{
  "n_head": 9,
  "schedule": "wsd",
  "batch_tokens": [65536, 131072, 262144],
  "doc_mask": true
}
Each number is 500 + 50 x the weight over the matrix's rms, rounded and kept within 0 to 999. Layers, rows and columns count from 0. Numbers have three digits each.

# o: layer 5 attention output (transposed), 576x576, rms 0.0724, rows 114-127, columns 432-575
# v: layer 5 attention value, 576x576, rms 0.0798, rows 115-127, columns 432-575
# q: layer 5 attention query, 576x576, rms 0.0879, rows 128-161, columns 432-575
# k: layer 5 attention key, 576x576, rms 0.0891, rows 128-160, columns 432-575
o114:483508462524484474449487465516455431477505494546575528517526572552537526549503522528521432448456490551563510525485518549495476547491508515525564530450474523564540608473536489504572483455544498494453483484397466503533381472458585472489482516512457479503433518463461419510523422465462542508586485471568464485534390547480516547501577477525397497384469448523538448459452523485449529558449557493484437514484489525500506509461541462467594
v115:556503494488487551449454523497534465556507473444574558546492392516447459530509497467493507508497535515549486426452547433492459518518492479472468517448511478563485518477533514536462461550534534512539484549475516493560524521475514544524437459480482512567404421507503450563451463430532441415469479502454463511503406537514573432551484514524487573492591418505388501481578497484505464527532476356484527524373555528434475393529576454479553
o115:537500530479580448526573460429484578487572482468439469492523579521480535502513475505514500523465441440455550542538470496504575503526449417487516460530488508532482573525530474574474545494560382469480557456542548604407483506471514413492525488567457476493504551480471508455491544445557518479492560492451480437513491547497452549541539471445567522453490500482539529534498429474568508507478493433503477458513491500479522586523505550517541
v116:427509525445545455482446526500436469534537440525454500500542583570467532480594472504428538541475462462538453446486522548416539566485437536487460457464506499504473464516562557500475559479433474455421455473510453530483524457554587501570461459530533493495545459533425546533517499535574388447530516515487606410493469519502489567565473454505498459437544528470499478483488374489542572512493478501484561531521441433444475580441512469495549
o116:531485499538501496548499556479489480563575433464490472479488508482560386521438537474547499471617557491450560476488477467563494411568461450487498546565512503530543503524392462430582514535478477486472537502537577477493514578515500500521488527541505520491467500513649539417492537393507543549455470566505444535428542530473505431404557568502494532528482437467511478507568585478520505517448550553447457507530515570497539473520468421471426
v117:478499477491478458486499420496544477458504528575521452425480450489529492483481469541476493570549500445499543506436522469507563440536517478453534536443570512456509532445496495523487488494485497476478517522555532492538479495497499551560560464469437446589507542535497501491519496505456483570534485471546447480475479474547539572534501549491434515504537446517511474473492462491625466485533456475529464475452506422507530481483479468539484
o117:520443516521614626515409575528514547532477525475553509521484529556470494522600528512544523458405443527513463508545459493519499561498463510443499563554535520567480490547597542522470581451495491465540529542506461420521566412436562490492487489525477468419484571465477457495465548467474449416555506479440562479481512521556459451464481455579576480395500549502590496585479560549415531476480498473509480536485437495517514522534528520502530
v118:482507589466547428617545635485484488566501536527459486486516533469488512500494533525505428439401495480414536502427500566471540522475488497502492473516464495499579479526538480417506484487490500567390474517527456439546524479521495505544564456457505458454552622546549489553442463501533576537500487444447484393481447513565435540473509413484523539487527468487554510513550468443480557493440474415580513543441502492547471474505521457469552
o118:601544502478439389483461490422476482520495413470544498417556489454560540459526507568545565557534514529551469490580449481535553492510526599502461474501432368500478456587478568535506490479505553510536528511446502509506505466464504486500436522528517512484408442498485501508509455520499428529485468519528483623592482360440616500444502548490511508467500517476597458441506539469551538477557490511432455596484540503531493601495531556387465
v119:521452542541550437471543493454569557486390505488395449525450457583486396470422529520493511451518492561497512524539473553540518442592495532527541446454538465435442440446496565533504501532556472525522484473476471466558500528577424475549485579437550469487465532556502509427533531519476474501454431516543541594500569517483572478495467453508471496524562499501427500523510529520456510473452425504447494445537439465508496548511514500509452
o119:478594475488493490475464453527534343584564435484471636522518504472532486461523444439521525543546521442574461438576482489521448579482531436512387529518435504523483464621476551490477523480419555540428542483613518472462521573484530451513549429550440566505519514490441459557493449528521554508488588506469462516504491543497491465538522545473487495431441422554485482443556476443536571560496570557478586518426541502483490445406469552462558
v120:512535533579449516545508516580524516441439518470551447474474412511496516571474509483529420509528495506534532495527518458534509510514461455495452437532530441551481426505521490529533481492493566438498469509478456477454515539545471497508476524503447481589545449488510496448518455496500544571481530498547495551572530548502470494498586520605535562500481488492523618609495516492521512478491592589439457513550499505488495533580560536489564
o120:435441581456399520443489421379505382531404431604548455452579523587561593459564543558525534515525487512474453510498500495490517511511551469491542550445459521435536529474577435504478560475504485464523501456495497466495444550523553554491548520518552443541493491547460483558504483468461477416473482506564617501448492478465544368479470500415486511465507473466484291386453530531467518576532435403549525537525474446528585392476443478447505
v121:598507508456530476413515464490398511549475411505527480444535550471551444455518546452555567492480524426555558538514416490511425567426560450521539481517538484487493550512530389545475487556463435443481434473484517439575485575480525544453480576515468423532413472541454531429541513573509494480463485580410486478505498491465464473502589612498569467551518491529549529432481505532511566513567495547504526452528493470510528442454500440426539
o121:471462540512562534539410562465587456506556513541555514487548472438493510442476541535491536414567467498474472534472446523479510523529423537456486518499511537517404454531480497442542558554509503480493563500601406442473499477507562499508498450529499622486489543493517418562430545381488501536509471451500537490468484511490524477508522458467527538484504510574580410474493442510463436545460597475547475533478558474464522552529532495585485
v122:557579462510549513488471334519463445474561487449588426481507469545498496504439539521584584505496473498478529484597464464516547510497510529436500525519396530505480499444494465505502540565558398435418530492588441512606500447436526511536527464517549354540444451414585471483495452566432447542379576587493498531492549586470511474481520538563479537475529510552517545515476501495604519534521610387553500511522579492535523475502533433460524
o122:509507497539420531461491520457548579572544500499550483504559482427480577508610506442524479516506553490464470468472519507607458449514525435449496540427572488530499568461595518508470613346545499467532631487458493385505458409493497543464498507445586516427475490489486585506492521488484496438561444464461535430494531475440485467525491484475518458579474434430552407501543513430379483511471431530443589559545509517457478469489457516621517
v123:531489495477470475558526582523440487512486566422454569545486475491472500538569438567480513492522484505540499471531523512543475469534472568478498503460478506469461535569543453506520431500507578503523587511516519494464481585544598416541429528453531506535567456497424534449461456520489513592442561462405478428474470514513542474417567530487552485435601505502586471547581510532468493545421535523482519577478409507520552472454469436520450
o123:544538529430506457499498481430527500469510517478542588580520520538482601461474494438492521392381532462556425473403525444465535498425556540525522436490503471498503448433431469468488551496519456454436416512454516438549498428568392488504577472541569488575493498470516513611534521489497494493583489570457461492518522445520514439569438502513575549558429474574472525563451568558549458493551424447550541446549590571506472559486453462485497
v124:590480588426474608486525484548463532528369503452548443456548462576505503541558425498546519475541571546553570492473494472554484561533427470624515456571502459484488429476514563544513390435522503435464537465513514576547556487553455587436471507562438411514474559461527501479484489464482477496439497446423412494517540557479452458472529544539545542443431510481506495514475542396539521616465523530368533475500560525502493500539490570505505
o124:439507497595555528459531519428520398509571411530468563551460486542522460537437440499394554466571498514450460470434608572506485489432508499438454476410434481451456457504516462531504587443411417533467495471487522511516589619592614539478458525544569436524567486493421503549476536473498608495513514575625570429530475511441570430552554470408446522466538502531460485480430489490514596466499486473542463477491491526479438390497464537542500
v125:467439502503454522486534434486494523554467459557500414472525463490470542563518578505547509435466505469627518488505492433469536470472492495486429475502481489495467526511550479528477481510428459513550524605480484460517457571510500499499546526495436484506571484469475475485508476479464515522536466497569481439572503511538429604537536512517486371472547485480488472485538481458502528413502528528493480493428449469449533555504488540533439
o125:529630546474516512548481574479423500499564521496515604468467532508463532510529495476528525498500465571440520516509610569455463544452531585449463565560501533471557529483485505500422509523557531461473475487501388501488523516522542438454498513598508486500397492428524532498507517486477478453567590414447499521461489532503468478486470435423462572496569479531494458479475580611515475602503525445571506563458501509561569472474531388452508
v126:488506519496466502525524554548467505556466518564526497467483533517495556587441556470391482538488546530596497513449472521505484467507491440483581536602519500500515598543521474474488496434385560554403514469486515426489465533531502538509527494481410483524530474467502448535500463445483506542441528514519507446508459472496471508543535528493533542492491507551480575480517485407441509524505495568455424544531550493543453503554470418443493
o126:504488579430494485556482497390495416501421478551434570518417523456495446525513510585548551506480502500532437592473523524496553483514548462504498521436459404498504491467469545443425546515556501482432466537535502513532588452459463522503485465463546489433597507503510522524430528487510509479523512480464462519464514452499569477449522434440489446466463493474531486489486410404482492522451514449472505509424605454493461560476504509488507
v127:487504562472487481462551563513475384535490511485526513518495514505467561534499443542546528451528503507525497449509584470412490444561443492561430464428523460460529500483572474500502457479509466474509485524447530505442434578536499517487480514495549429486601497484523467502438514510473554530561479462461521409532491511523523432462511526463449510463491534519575457457477585558524596522558516584460480452587498459476499616475528437466445
o127:514503500467523454568480517470508483554549451539411484523494530526513461403436456434493502488530585559540474521524481457530529556451549593435560512547407481495551546453461486529467479554453536525501502442481411515514547476526508457504620495505394471546540527522498553555567559500555383456469456558553545557534513498449508507526508533511448611594487459453416431479608455394458461528360568528515552501554467529520472446507424502486481
q128:496477513423549490521535499495558485450519509459531540536508472535564483549541523532506480578473464519597497502444403535574494476540485526523433467542517506497549530510508505530550526518553457476542482510523469435483464458534584478545537467517546462576497471513527424495503495494532526521531404467505487558544525546508491424420513493492533524498497589472381494501511421506574450485496530453416476563476460476461543523493556500465515
k128:557538538517471481516482495526457502524534493521455525503530495526489475508493568548510450479507436472511502531472526365489502499477559539506466519521549574411394439471412498488439557509465529526522531550548541496473488512522475444475526514525458529578511584544495525452526518514488531434476579479509452478514507469463510491488493544528457485469424504486497510486499476551487511481481502489458509540487463516428453504555502524497473
q129:473479583546513516485513417429561507560553514511518531510529556491522541441480480517543464493488394506466500518582418550477462572524539490486550503432560512443503577495503459443570426514460476488545515530489481502466530534504450464445511531443502457421407525509414614414460494489404460459431578469510561476478501549480495480476464611504476515558434460485630470422482508516550477528507535471508467515406393527575467530521503524527527
k129:496497480535513493506452487479442461493456467466534526523401552488493485510517437554457533446575528515527582539563495472509542503483504581524494464544566470536520474493502545488499463577480487539486473538484514516508505498515424534512506452483488454490484505527490546500508553438505527545514526484448503500491480510520498474459473470456444530497570523526437531568457602542472481499513514492501479520520577486484449518487522424528501
q130:502472495525561590465488540528546515472536533538465501576506502484497496506543507529480505509474509520512436484481512546451448482508491565574499505537517416561539490539518541496502535482497512420463473490541567520531478449441477549555526439597545509544431488537515477544470513574511452512459424553431459533551490577513467488482525554478450483486405470497452501470541458513480486526510484474513536495473494460508484454470588508512478
k130:524497516455468489497586521536508483480551488508527445423471481565480469510505497521485525555458571532479510474506511528525508497432473506493508482496534536506528480466540499507530471443548518476519519524436472552508515523524498504525564507509491483517449559465560435538508429455500516510517479438603452469499529501532552515550514446507497545471528514453532542445477465468530520527519536526451474458583483529518583516524495479455544
q131:545481478535493496552443529617442513397451565531541505531484477577489494538551530473512496476480551490536485446565483431508548491498510426514395424626444560561520436551508472522510492480522475468425372522492427530485542536573532604408437482503533620562537547550629478477485501551568514535503429480472423546485536501479469507552546400465494498466526537430397455577568448464444523400509475670473465524593544447448542524505504464495467
k131:524474513466591509476523542561506528469534547494575536520446530364503500469496475511489534551446484486509467498504507540495502487514440496578571515431500546494509482539537428476503547478477550532536546421498502550586489479474554437498532524509481465494484444464420519540544503494500503500557433530541497508558475495516511513559449468470491544571499473490531486521531505568542469519475531441489491400494470487538483578443513468484519
q132:519489480507420541462460483470426496487563578485579510588491520559472537521491422502468533459469490504534393425540496470470346510438525502563470521518517469594504478549503567517529536539474475397615431486428545482541473582542541495515491512474540533471491506530488435431486456519508446516495439518375526463443406502486530403535543364476478502542464477520477457449550452376485471466479433546513442508416432477482554493510537536524548
k132:467492527498446527450565491503521511507487531525509510484537540497496439501500551515529536553500518539462537490575495419552552489481473469400458457470524533459456486516512560456471450566500453495463525566485513588498559452478468425515544421512532428556474609456558520522518530480544580497479410411486447430412593520510496533511477533564485432476520540470477532411536548494500533502465563491468545513501511454486517522466510510554495
q133:543530493538480467521572488497486562450540514420541537521423447504482460567414546435474441431559555449525463411510545480546543527425522470457421488452479492526473482536478550558587523503541563433517493497453504458495488594552565463461529474477554543543449488477493442400546499511491496504560508457497512565435466408467524416510556412519466557507484549526497507530488492596532476414490449493524504538546479438505531601401434417494462
k133:510559487568389532521537528504472459518505443521611473487519493460468528519475536570448577561392502521409465530469434526481486476486447496501436503412469495467470458374559496505539519469477490488571497463431499474525452450503537405598512560427532478520509525505580495542462487517510495457566471461511476493503524452500495492453522443507429490494518507471385492448552421529457438590495472494477486577499562484523565467550532444464529
q134:559473497489477545517505508649513518560484575491458457545606468567566439570512564454466533402526515482496454503459534495527559566527570556458499477562503545470455537513476549509470463513498510520525555491569440547526521487574405453490501455554507567506512514566589517541607578452525562567459481532548523451474594462548481436474539497574496548466559472339379536466522446539474512481564431520423456524566535474501511537454515536506472
k134:469526450486553503483483468442544524503511510468513480576570511385481528480391496513491513450552534557470468413518463542436497512501507512506510508469469520522437505540522429590559580589518487484482537448556463537479527450490627567523478414503460466504429447520376517527454472500488488597463566565486497563606523471520600492500499497467562500516540420512464373583504626577466509461436450523511499544477472439615479411453438511541508
q135:526523521483533513551470491482545443429478495481526496542492519480478490450490519629521513464539568482446492546496485451475601472610540532389484529542604501400491562546508478457429506530545501526572532555597494528455518484422472449534495381456433479538501508443439486537470500482505573458493438431525457529504614502530562480498536549508463454486508478431473490522483598531490476513480485500548568501527573564512533545473425423562460
k135:482482387378510505490460497534488530566397484498496552509484556417404527465508510505569498463467510524488580418531453499543380523489580510533459510478487510473499486564467482449396524548527520527474460497595492511454510526521505551442415518529592487544498490530438476460478506460414516520572443608531492505523486533575478432431537568520521509458485582507569476535457480546581581458477532532543520568436512448504473530451514514542451
q136:491471405516551570479504501510540471496490548466477563520479520443499544493450473472632565488580451605514556475496510588515503567534467562522458517492527533553537592526551497545475489568471531516519462487461496503527580533515517511491487542543557452521434475529542558551437536510462492463512500489492524524486527541473499487525529481511570522532494569500465464509450534602596479505473435478540539495483451527451453409460519446498509
k136:559486510440499440466482598462530420553325506481476516483500475456528428379514515467401520472515499497490513439487489553529487423615385399521475446513435510433468428419503439505561536498406507523553547427492500496516507520604534600506553482441532504478532623534577534427469548504517464448460395468599493491498538500420464526542492469470486513532404470482494528518638497540566534454442524459534502526534536487514502568461398556511556
q137:403465488552569489434539467430498432446533504487497533478469510430519541511428485470531502565415424551517509435448548482490496485483457508489507463430517533530511530491494434467538511543493408512475526548509545504417519530453450462447502505518645494569480464557490445514438487406474515407508494427453569541511481490502384459498566473548518468519456515487492518464503489523535546511465527528532485466441446447639465461458548499550463
k137:556389442494399536414481510568444428461493408464548518478563507471482520497519527425452529469543498526527542526495511554464433445391379520499490498468497504498490464507456532578456492501479481528538509550489475489518438523465432481472496453499486511538468502511520519494546570487425494474523566415535522533346494460446489461523535597505448578534481511490522503473400530519465486479581460458454530478440532504429493568514493453515491
q138:488417511503507502490566477452536577399519488444503528577506557456447576484598539504479414541532525532531523547522548495458497428509615491526463487554582469531501483389522514466506448457393487489413478495560596404420519592539434613502462559371487469596562451477489486471360505523451530499481486541422538416541517448502562487551530388533529477511505497499462523471528491444538508528472477503466487475580519520489540484484479457478455
k138:565461451418459464506441495510551539502521549506512496460566519519509548538557549580463507532489546554441557502574492482535518371515530509439456445508588503456450492484530522476502478425497525495615477536559638546463532500457570416406493514577494514492515487547474491485480535525538496446505568450515545456484463466492457512450525512448605442581519546482572474491488438445420506517528447538488486507468538425427505481495464480600563
q139:481516517527500411452482461523517495468485533513496527595619452488522398452432541534434434509579413532394528567455459445489527589549416419506548543470504507478517553540420441520499546536524494559496472487498542514439532513496528517518518486553451445453574595487465501512548478476477540527457493438619436508443471481530586485442427535406469565500572578388477512500441506514515459461506540545491463503543502589556444543640518529571484
k139:486400397595590470495520587499509513559387541436373521597512473480460560494423480569507430517515413568482421483492487513491481418516479441494579456506512527500429459431512507532482567542444465449486447532614536500513473503463556522413503378477551423524571453537470494485464468478513550506455550482487492433599459439566475452469474468554609441575410513630470514545481428472491397503478501491562504528520506560582495460530435519549471
q140:523469639529513516617442477451436468450487438473517548490462544424490523552497584519469547523541445493529408442559462471494413581560599531544489486529461610567534536512662511489442512480458418535554553494480501466603472426502507466505432547523546454460564481404564472545462576431395496523499550491475508432509565520493512437473482484493448419506458509462536548539480509552458520535504467376538519442491442495519400476512550516555508
k140:535492436445508537419512467513516465417519459535372490505557418432466454483531479416449508476485556514434516559513545455514613521473535496457577525574479476447439511543516517549508468482465517485557493667482570448390485421576421581490474549481459503425427498480580480438469548457502537449503550469532533370453478543459443499542522483494439387441549507467455429553591565512466431538500517532519459493498438509392534558566407500429532
q141:574462551495489532494497473555489494492502504396504540514540526540523554482452513515575543571502459445444438540497556616547540456618425534540488451500474467361504544418512434502547488538521484482489444452496459522410533468452472480497526552489508463449502598488508472560539503504544465495544530493519589466519565475491612560403534528544552490479605500488435446518465552511588494507518433454546540444495501517551555507470480559534508
k141:564504513444533489533459583500508462586533534478508457572487477577391422505478477579493471503495464468451497534513524538500491506543569547476524491522553513499490475445564495519515466524458485493503477434512504541549588519538541436511486578472575525413542515502450534578513472418558434517547453367478464459491445483475532485471487495433552485531446563507506543461520504600519452505480497512476408501569500480553526448451517576532428
q142:548541431510438484512500524458419576547515554417528475414483551530498490496419504463551493500365500467416473476494518565453426487453546490441432513353504454497452490493531540491530532624534526510478432601454496480539602529513507469415581492462513498532511435571411469509430503492417433452524474473452597451523578511398448471512474538536548474441374591492521526504480514529476518515563519430466545514484501477571473472460485496426490
k142:520509453559477538552458515524405479484556463392566461486488548470443499479441452473465525539436502490468508542455530460476543522542541431458515407488400445546553481491527465476530507494592570415551485435471437537460521524564557445530488488514435571491530609464524493455519558472491449519491568544462503519396504460499520502593548533476460490446438599480539461392461563495334544467483473512490548574558526447504500502473474535451492
q143:530513522491520333470510537542453468447495549544543467459456520556462435590501542518534473499438459469505560548486440550505510519493530468465539504475489476539513529568351506442449369562499513487518495407503516596517492505435467488499529383533486575560434448455482444466628284498460554437429424490581495498582513472545527507543509483541502483465549417433411577432517532578406511484613541440501432523476406562595487553595581549567490
k143:542482451558394490611513504564508473453525512396558514507443540548485508492480414576473523459506522542481543586479562557452420484520449516503437517484491486455479616527535451463461432491566479523504484437516398559474608377515409559495519466468487413511409478439545503589603422526511540498526444539486568470517589421518474442500581502605460510478533472547442456438520545485443579509518558504509495477497430482606437513529511521466464
q144:531499453511638487496521468546494455433475506475549568515497501442505552465417505508536549496440490535527485434588561450489487550581483561616541560508538494534560556543496533445460550579520486471462556535529524491455488456520491496515490525535443503538439525532497491504443448477506479445487597480501559486527537518502587482480503491484418498534509445470482562473535487485528442380517497438532503498579486585563583516459431462530498
k144:526478488513480556435527493471512534551506561539520431512534577479503480513477371488516522519407543509445480522564486485494530469533468476517534611543431408536474474462484453496457510501549568420500412551492437505468513532497554498490419515447513571559459475523489440556491509540570464505577561451523516554478422524491649542487466445509575591403586447503551447486514532494497473403562434469451536439512552471489455512458561550444564
q145:531516421567486531544467468470551457515560545510484396615494458519580471500546525564490516488459396553524521508459631450449453458476555478474505423622508461452530505493433486477499464487576507499553610489491481489472494506468554469536503415436404452493437588523530515514504498599495587511410511527530468490463495519518566519533527388527527500485590478535427456430540501404523483469538481533554491519457433513548455470549533509546447
k145:460544501492505445529529531498517436402521486525527587466459521484543487433488557503526535439524400532482495491508517516469484500473480485460526449476487519479535630564547494504483348587492449565447571486438535642533525458480557497537577461464544408548413465540519466542518497558544496472481490474471591508496558509437450529552500433501487499486556571389468469500441540546556602435446498410498466559439462465517502481477393522543449
q146:407467526439495559502586549575607532469530472412465510510421540664568561510506482480486456492425549515435591531493534489559490508501583496404486493499355506479469539513507470336533515503554415502503467532490510464521614521484535424550556622516410526530476441476579523507547423466417440507428485479521478496508444558473461507456457459604546577437469431490535501503457568411539511501481434430502472519419449514559419466541562523488487
k146:511505441414441520463531449509533487583557507544461562453520538556539480520510495528502561447497517492540481620452504492442382562528513426510516494437495342527528515456476494544504437511523525571502529446587504520490457518416596435458576516567509561428485478428567616618520543489549512539498498507428531477486552467461372494489463461515463490485476537459548420536456445454532544496429589417497512487543513514443433549538485554440448
q147:544454530444528555519498469486563506536435483452361527522532565509540506452458403458491653535570516489542460454500484388474439479485491457511561443500484379543495488580477492486505454524447465559426467603441566493535462501500584523493452529526404362433508502453509556431557491470478509578502468457542480474451564457595488476536484539477484499461539538497579497524429438469506535456551506524596431504504551499573526557521528525498493
k147:441437369500545424459480487545524466493390539492588492486540491467414521511483472459523516513530475464564473451566483429524493528574553544499452462463522514475536521558467469547533369542494413513512492413595469578484408419417537554460494402477542523531439424548525600522531475537465521541475502491461449553625498555547515463404471518442582482596503495503470426524564385473501506534473494540496489599438462522506515539518410581576418
q148:532574451500475536473422552503527392502515431517381450525484534498511405447457473485490496446528526526519567464551500515460457580552603511495498502490479478533516503595510494511502518457446562479572529479487594548536438490519486529589468525478571513510521412620568466454557506537488458474540470513546479579452548506544481551487508491438528577504528454489532496539461536536533507503440463547557517513473470558523586560444495491481550
k148:490489538500493416498499535547563485389583573459501478534620446530539524491539528459482489489529460518526548563556551585539503469469509505538510526504495511478462508528542554474512514519505519449407562574498601523522461563526437469536446451519489466519563564535544496554477526497539566480421465525496524545466468541400504517535489463593502507512548533499546472504508541521468571463515514447508551525412487455438515412526520517503536
q149:485478521492605459482503501496451404518498432570482525464494488549557524512520529512508527581494512439552426532479529522507510484530416508441494549372493562502451456449513524515531446400538579542546443481536392416485465461535487450487516493520528496545470490532515517536437488514563523556527536620570513439504449478555541463392486525534482425465541468455430500490534554495499528533558518497484493577487464482396379517411484473583350
k149:521499486573502411520615551458508529529473591574430473492592475504516527531510505650504411520548422510507495464536524527517458503545429388424555554524403525546515505507363570470530620489492501499476492467460546577569554470519479498454396501563570579514432493447512426443540408550519560508486488488541465499552542528540514458483563487510532569405531519536491449445480519555394512552541549425437500579454489532471455592458490502424439
q150:481445592437504400520463487544415509486540496498479517409507510628469477473454555500485502484472481441477549488522500475507513434456473545489459460505485501447467540450544520476473559498396472492463484416480438490508511460493544551508577439481505484529596428500487423474540412497538469516570560563545515554460465484495478579467567468566537489595414518502533594424671481548434480451489465583481403498541490442490420526497545514485458
k150:371491493467471613623459459551434472513481568568449482506453553622570489482435478416465480476556509446481504569585469537450579522528500452498496527429456514496463573541468444544575556455598430502345495499478487504458543501547497494463470469507442473655496417583456495493527513506495435558461541578539488513481462503537574536504551469547459452517502533497568512537437497451549522438484520499511543432494545476511513538468437461532513
q151:429421488518467444401454449445445545522495434492489434539540570541551584388519471526587421524506502491505497436525379478426540554421486458467567449518414456557589480448491492552560530506439482494438553493423468481490490572473478476523516539547460498609510493517466549463550469581517554548533455501432422466563486476440435527465498512616564500505545529486464566465530475546450486550497496537496458521488421540568483492552509534441510
k151:533436522417504517546533464461566476501492535505551513553463508556537472557524485560453570477498503524518422525475579436545554577506454466399514449488423451534497532546471561602455440497495498454572407513537373489530446465418630457567477459503432457434470465413470404549602503524471500563483542527439530513536472548497496550553512438471491452475512455475550480376438470452586512458509556466536531478498561532573478555408498455500447
q152:580572446531544529516511494542576465425473541493471467446508512468532488477493519506494483525497521465542483588501472459560594442462493441469488522517517539492491500574466602567462511479455434507508473552505524485485512481522545525534550468483541531508490455514493454475522542457588418592497563501478501485485497470468413483527521460511405544564491500491452537481487527503490436459462456546531538544579584495452531544536517489471395
k152:505435471514485460515571488478484562511468520457482493514591453494526513504548527498488541512451487521566533480506447523463524525479446498537532563535436477559526499502523500524409493491529501449525501474525564552524456491502514535540519586459514466509511527427510489535506461530555516543520422463515469448515511511515548496525434409495511490543508509444530529470445540444512544494520524528456540475559550494531498488470523524537502
q153:467474509539489458591604503510467502486478487525463541483536479445433527533441527533551514500521427481489559472473442528535507499545466490494521513521469551472582542520465410553519585525571494449489486439511466493501503478493502441541479480469515526550491541516442431471493494512501566551528525545533554482540466546550505470471496562463490519505481587491502458476508516526488438561540469445493560461476509387612482493499515525389449
k153:467490497476433490511468537489560458534567482543588501514466469546516498472524459595499501456429530515508468503519522508487429501451529533519567503598523473492523509461519524538468529539440519521513562511506489525481542481482479455466468436515563518533468523506476560462562504492493502521412520459447453447484529534537554489471557481590506541495427443485511444484481586460505597486506492466471508593530497510478513541483379531481507
q154:508474574506553534537457468501507530482497620502471513497557552478474497508540530453502464447505581503500494508481531456507552409539514498543544445534468436446453548512484579505489451514419477536481517480544454509536503530450467480484463491523523429425518505494506537476461534541484428550419500515497524469490556481414448553497462499534484477459531503487473505548512484502449605515529534564520503551556574522420483540471493532514486
k154:539499516491488536515554583531503469505507479492469465487457510495488529459496458497561530536548457488469523471543511521423446462519491467576499528539506474545520488533481486463559510439504416519474481499486459461474579517500597566536452520486522562440565428529565467476517481431473488467520515541539502542535482551504562469453523472457600536483476429422493521491480461440504487522489461471634536379437466509528577491476494480446499
q155:512484513569471563440398469487532454466465544467520476502497474519493501415476480468520505518459518553456518448546507424453526515503516523567531477526467484444554495527557496454465505522496496534535459534531485437461497493512495454440464504449425450506472540468567568531518503485494572460457595466472465484469538471501561571441434538548505530549509522573588513578493477385474534436475509484519512584488535518486541391550492570589493
k155:450494453501436567504389474527490482537454511496460535523582540351498532540472506556533393478511511534471519516455495520475506502548527497493465498502450514547630451522454470510503511472491496448386490485518507519462555499474520549484485506533474436500482430532522499465445483451487468549476569458485542486534478512454562518505555475421575458497570497497418446560519527456470494464560456502516557505515501453489527525519523411547499
q156:570568469506617548419598526474477489472504489517462588461391576439568558455441462554522459454515504533472443433430448501492540485556513515587491564452426483442502401537481478537423619440492572522566515519533549441484464444398532471547512574528488488540516522494503485449472472430505518520588533593448514520468574532512495561471543538519530485477423530542552530505534481451447576508473422518505519537646529592561605450488501474475493
k156:511528565539385517414577448509506527505523555580524461474443545496540500513569435537471582533476510531477503500518411480465445471457569580511496505514529488547543502522452521442516436450573474499553433538472547529571519479518551508516605501494562535464484437493422504541563433482531492514536540492487473531486523569455569549494515448433538508516526522446535496461499442533523534527512499534522450453458470521533569373456487515528477
q157:491423434479523531483526473553454474401550555513510421512508455528410425577542584486460429458541565490478514478560485434483504412514483535461460541467439569535497429587514569534484421489528491497454488449521499452488579477469462608543484502551506477479496544595509471493440525523577494594558465388553470475462533526507483567528516430451418514515466528491394453535522449537460482497506521544466430465510528531459502504502484431526534
k157:548566482511549470524459579563530488408445475480493552466448538500483616500443493528536522503586534429556440597546444472483492571487506504504409472487444473476581482478503524485525541507466475526474553463563553519543549455495468569492491459502540589496504469606533451498475473364495542397485519486482516562499553477517513470517450510447535526488514527527494521497551452454425426484487415486466538484500471535379405501478536466431503
q158:531480563502418463553490449500473504510504511459484461463589524498547402504497476513519517543565534501430550480536524456392593426550470479460428497474522456484412513468657569520573350476414412675521568521516470548498402536461454490351492597438530479532499458556557537557497449555468522501407503450531453484397508486607541502487481401572477428524520547460504508512486463437485456449487391514422457442616581531486516519491462576451540
k158:465513449445439602526426501470515505494458337397484577620477465519473630438516472499503505426585543499537507414360554510606557619470586519412489483488482568578535482399509504504471494584468589367431541508523549439442452553525514469525527503596489466574429474604407550533445594515498538488512532506468381462489469475455433493443608579484448580433483561517533416560535502492486531544507555649457530618534515530408419463509429457608437
q159:464529506521556492521493407500481407528462480579461477564525441449520545526511465465610542583451467497517439517493470513474516477417507528508491520452490488406413543515569471502457483541430529587431550550559529485507372531492480529547513448487473469590489459589536548563422481509459467472487530555480525524489532511515462432622511512462413442436538495478552509555542487562596464519445482557522444507517514607521544423549480593485527
k159:487481510471532497549458524561478487545439463517452510462460552504521509497444448502462521519370502520423537435497518570507459569497449530366461466497498471470521397530464543470480532451504564486512516529538452585418507590519483440510545504475470413580454474539536516505521543503474550484461470457584437499505458557544574460492481519544592550520532504494405456429501520504449500462559473503461545464495524493508446489476450519607543
q160:518475533564492443518572491546522556494530465514533520508328535544563507625524443429500519477494526513530494535552574476528525547520487435513457462498406487597627593479413558556604512552416445367520529483478448516452494589511487506350507447514536475522485493510500509507502535513479496541479458478427514486550454515424519453461502492525427433465518469601528463440501503483501454514473513552436481499497500384516483552484528413445466
k160:486557477450442432467551531434478514512581492552500584490582534511506503477512480429437503539457532474433497484506520543452534524385408492440508442511467523527435485491525531474492516464573520525564452473474525489500424555452433429639487493511474508544441588529439614588498537611585508476550575474537464480465501527527507530453470458465482565497599507544441463577523446508511521470445498538421515528494517506510509498603506501421566
q161:523415475537536452497518476435417490594487420473504495517484494463522544530559497551541507451523482562497428525411539456533594532443565521537477476471527506486529475470400542521482501466423417458538446492467502497572553548478499403455543470592563506454597553505481441541529505396410465449533530530429554501455522441544446509462556506486479436556549437522446463543491475490485505547444484431538507475443553497423445611506486443508536